config = dict(
    norm_eps=1e-05,
    beta2=0.95,
    decay_fraction=0.813,
    train_tokens=187600000,
)
Each number is 128 + 24 x the weight over its row's rms, rounded and kept within 0 to 255. Layers, rows and columns count from 0. Numbers have three digits each. The size before them is the row's rms in percent of the matrix's.

# layer 2 MLP down, 128x384, rms 0.0885, rows 0-127, columns 32-63
108:096148157142130111109146116139163150123114124138138139134108136109107095124150146160117121115128
095:146116139170132123148129171149143126123112147106134151135139175097118137235111125124139122069072
089:096101184162129143106150130142088126145129123132119129175165118073137110154135136109151160136144
093:107119142100152152077142138153116101147140150147134110108119158184152085103159107126113120110113
098:067091102143092103169065168115148106146099099169118121130111105118114157135132147137133130116117
094:131127136181136143116128079146137139101134128101162148116159166149133134189123077136136168147137
087:172099108112108096123129139128129105126112120123189142099130105121120104108129175119137108122112
087:184128133114103156132098120141118124135095100143114148102134121141107145104136142143131129142144
095:102168147126134150108134124160152105117154156107135106127143127141144177081131120094114121137149
088:130140153151114131136141163119136094120122094118127124157106105114114097135153116134189131096151
097:143100165164135140121080094086107125147119128144125139161145085100113146084145140114093103138159
106:116145173119157156119122167145117112144125099138094138081139099172127090100147136149177146125150
089:117138116122157122106133153135146131106165133134149137176104133097146138158095087120120129112088
091:122095149111148149103161141097111153119117112104127138159109134143136098102135126137150134140146
096:134171149129100124153142167124087123128079135159131115089112146120120151123154169154149151090126
099:124125148156108158124145152124087104123127138129147159065157120136120094116144122179130137101181
089:122129080147134114146106122122150138088133116121135144092100073090110165134080121116179101110132
091:054175150119119147129151111110157130161132143139114121151124122094134132081139155106134152075072
098:148102105069122109143120117108140092123137118094120090079137209140159151118106114136127100104074
093:111117127187131145151125154122113122130148104105108129122103134108118122112113201122148194130138
097:115142132141102133130136137171111105162132104151131112140124136094133130123099164098111116102150
098:140128141106099135137121149154116135136094133127168137141137124119116121148072132138157127110108
093:165125099080121122162149110137142124127110154111101103113125138132122142100101137091108113082081
095:131125128151124150137118155130132153153109105150114139130135110140123138157122145162102151167156
092:120138100123116118154114166142133111149138120110143126163159143086124139170119120137112114107100
108:117145135108152144111145170137139124125119115101163130139164127113127132122145124134134139167126
111:131139095122112100157110141140173135126093119147150116174112152138111141129106130123089153145115
097:141133106154127107144153104120126157146150123122139131156148166110120163127103119131164166115098
088:085138123142128114138115107154128127098140139154120148073106115105142127141127067145152126138076
091:132113126163117086132144120133110152128163154104123119094083111115125171108148126146114163109155
093:136135109166108147143130114114160123135120129104101096164135108117146154086081145116142118108130
097:162127127144136100128155127113102150160122154106133121140109176147137109128147151167164117117138
105:112121130086112086116142167121129144126180153131129127176158143146131183109124124132140152124139
101:149073128135105146141118130137114110143111133103138106094167123125120130162124174136145118127146
094:106156131089123147134170084096134136115119131115135131152159151112120138127122151144172153148135
116:122160132134144102123119154126184141137108107154083138151101069160111094101132134143153130163155
092:102180121116126136129125075150141125127124134109100106138134118154130104137138141098142139114078
101:183105134107130106114130139093146117149141159133121148087104131111122103155143112127088139144110
108:146126110083137148143133140157125115131141153136121128143175123076164156091104123104157114145133
082:131074129166144090131111120161147132111152157176130135172112154059154119181111135128114169135123
085:118132140118120110124123118147115133105115109175152134125110104127133138159121141127173177137140
090:100143151122117143116136125113134150144124117123117122100150141104109151119098161116129129120137
113:138164102110101089155142124118141148123121105089107149120110155123121128143125117138145157142076
111:107114129128140081120150130128150131121173160151133105175086131154143117129150134132101147142153
092:108122124116130141154124127161042139152114143138120135145092123147140130110121102138133120157157
104:114129150116123133124125106078104153097130160114120124142095116164131160179123105119148130183126
114:109094142158124142128118060085114135140087105122140115173118118113122146166102074153153153089110
082:114128144127147141123142148123142130132124125115098152167159194099114111156111185156118165118126
103:101120142164133127147112125063125175122118104132091128177116138162127200126133140116129135137119
106:147141084129115109152099140093107084137108095107138097147135118182131143144115099124121123133173
097:167094138117144117104110113115132151140159139145161157105129138108144133179138115107124064160146
103:091120122103126106110140088111146116109103110143154100158113112178150131094100091144103104135119
103:078155119167122104152114104092116119137138110127101113118075098103101161108157166126134113162160
103:164132155104148161109122092126144143118124141135148127103179157092128057149139165108110095142144
088:145131139117126142108138107133149145132136158126112125157182152136132142111110145149157148171126
105:121118087137128121109152130096146101114147162120150126118111070113140149131112128148098087106103
102:110138122133141156112141117129138103116123129108120120113155101098127140104091132136112127129143
111:148082099105135109103151155178109108104123137143071106096083111142120115106139113125117152106127
098:162119134179126134124119113112121128137092145102140147131151190115132150114130153141109156120129
107:124105133143103128126131170114124151114145167119137125143128109118140110116101156116117078126115
104:117103138168106120129135110115090120137100132131134142143137079159117114122141148109124147122197
097:138070095108146146125144111119196141115142145127169109141147132116131122127133110113087059171119
096:112159131111110136150117037152091156158113115115139112125130110141136110107127154123129135086091
111:106146148070114121115152148148177117124123124119153137130139127125151107169144094154136128175140
084:115165083113141106145128144141103138104124130119113108121145107116127116124112145108136069112138
104:156122129160124108139144140124145113137108132156111133134109102095098129150148117114104132122132
095:156107135110106152127111116130151143120117098107113103158184039128114135075124137140113123136147
105:146114128093126117147113084115145158152094083141122128120099158105088138174111089131104138073116
088:124118114109140099150106141142102095133134127116129144135098113112114141138138134126141131129130
096:069113099182142118117139119170182116108161164182187138126119110104140110157147144143079113123153
091:144146112115110136096141153119140174081117104146128111106144065160131108045133133151142126117153
105:108159081113141106142099150163109125129131120118157136123085135191104139100120125128127135158144
098:118145149102123160120105089140104114106149120148088149134133128171131145125145163136103086138126
123:117112120134144182120119101101134130138111100113101129109123104137142090131115107124076091108135
099:187066114111118124148127073108154073128128135123087108107120145137128141166115146123104130140140
117:142107130168117121138140135125159172145088098093131119106117130155102095115149153138120113118102
155:118140175124152179081151148133126160144170160115123140114161117146175097136133106138115113135126
096:140085130067123154132139107125089121112088094110191135125125118111106153126121089120161156147126
101:158163135132152103113129116102129124117155149111090127128120131163165119117139125108159128172156
087:131141140114147108087155131180144114154110124137127125146111111105129136114140118125147137121102
097:162139114124086114164105138150138148121123099137113138119109154123118155171142121146122153139123
104:109157176150114154145120127077133153144110107113181141144155163111104138106123132165171159118135
106:122097166109164139066168123146119118136160169136083133086125114106149078118151120151079114141122
097:162122104124131141143114140111113121154134119108121122111135142116127091139118135132123096121080
091:075092153117139152091182127118101120145121119134128108160141159129142075141126134102101147143174
101:117148123123112090147156132089081139137125137178123157163134097133147149119133106124150126149122
095:114164140123104103128098140164138084118139135152150159149116128153127118071175113090122106157106
109:145136103128134104122149112101094145137107096115120126096096091126114162105125136111137124153124
104:132121109152139158152096125147138104118106106097084110139131141139101143110115135089126137130126
113:138116093151116099103183115126146142144157170128123098095085154122155096130165147146107146104127
098:118122132122150111112131111144150118140152139186131151162133132102145100082156104115130120153136
082:126154148107130132138087115123131090107097099173163122102170128175103139078140106172148146131119
106:140114132120135108079156140122120156139160170130157148132128142148188088150171137149126115109122
107:140143104073141120151072143171118101104144120152165117076115107115135135089146088113118084159121
096:103186134116126127137130097113136134095113115124115130117140119148131121115117143129167168140137
098:105078123105119109148109097154111151132130141142125136094142139129137107153135143115121110134138
104:107133132075114128144106130162181129123138171150139135083164161126141147114125110107139123151123
089:109161121154128095145126144131139124134129130129147160131108117079147146140133126101122120135195
094:140107128153144153115118140162116122113134126169135151141143139122109096136159148119119107082134
088:120151148111151131135113092191137140133098104155082122099115153082113129160170095120122126125123
107:159167168141115099142121113138140123147126129138192122132116140130127121139186143135087124137112
110:119152118135150104140143183176121133121149143125151166118072135126103153178112127113115127114157
093:172151126119149116115144114100166142151116127128122128117115096110119107126132147139114092136110
097:098093090160106117168098152124109091132132098114132128110130102113106146122123093125119136099106
105:155160164155144147112168163166098153108155145110128149139118086157137091141131107127129129150137
089:145139086134148113108117093133143118090185140133109122099112126144133142153120155127129141134156
093:150143113108121140156078117137093096118114115162128112122141129141123140139110159133129088128126
101:148122115142121105126116064141091149139129136121134124127147176148138127175142124092108103125120
106:145138150096133168101129119143102118121118136128105117134154122158128167135112123138146142087140
088:108145137087139136147118135112126150121130098114117126147084145138113127140108113122139195142178
085:087174140157110109146146178135120160135134114136077140140139160085148112137143106132062148116150
105:080126138132142138121121146108147112117144143122110118131160171173126112127149103151106085125128
093:121156135146135120130118140118093112114152149129111124111131113122133142119138183095170144122116
101:154114094108159127119131120103102129144147140116164120141120123125148096135149069115058119099135
105:130114126113143115101158154153171116123143138124156133105121149162112118155142126133146116125123
097:137123135114099135144119122122141112108092100125132122133147111106121106110107141156172111164110
093:090154101124105131146104130076125153143133136096123142136143116205115152082125156115147123117140
099:133092106118123116167099109107150111127090076098116128110137153120103108141112115119104127107123
093:185144088163145111107160134143089119110163162102118150150122094162133121140120181114116148120158
150:127125149141123173110130138107144127119142152122133100125127133109135124108116122123099099101111
111:124155146118168183131129152155101122143118104143110113130135118116110120155108119100134128114110
102:138110145158132166113129106122136128118133145110118123111094124158147097123110085131116118088081
111:119081117153117142118135117120130133145120108154121099165139136141132140101115108102166149157124
096:108106117140121139134117145077158152120137112120155128130140184114125147171121129140143103152091
091:185119161112159112125125177133158105107129109139122144132127088114119154095133141151128144128115
098:133145119141138141136110135134086130137103092130088124073158155143110128151108133115126145140126
101:126118117159112127154137145082083099128119114114134139170129173167097179137112085140146148167105
120:152139116154122148143110166113102135150131124120141132128132123099143148082093141120130153128155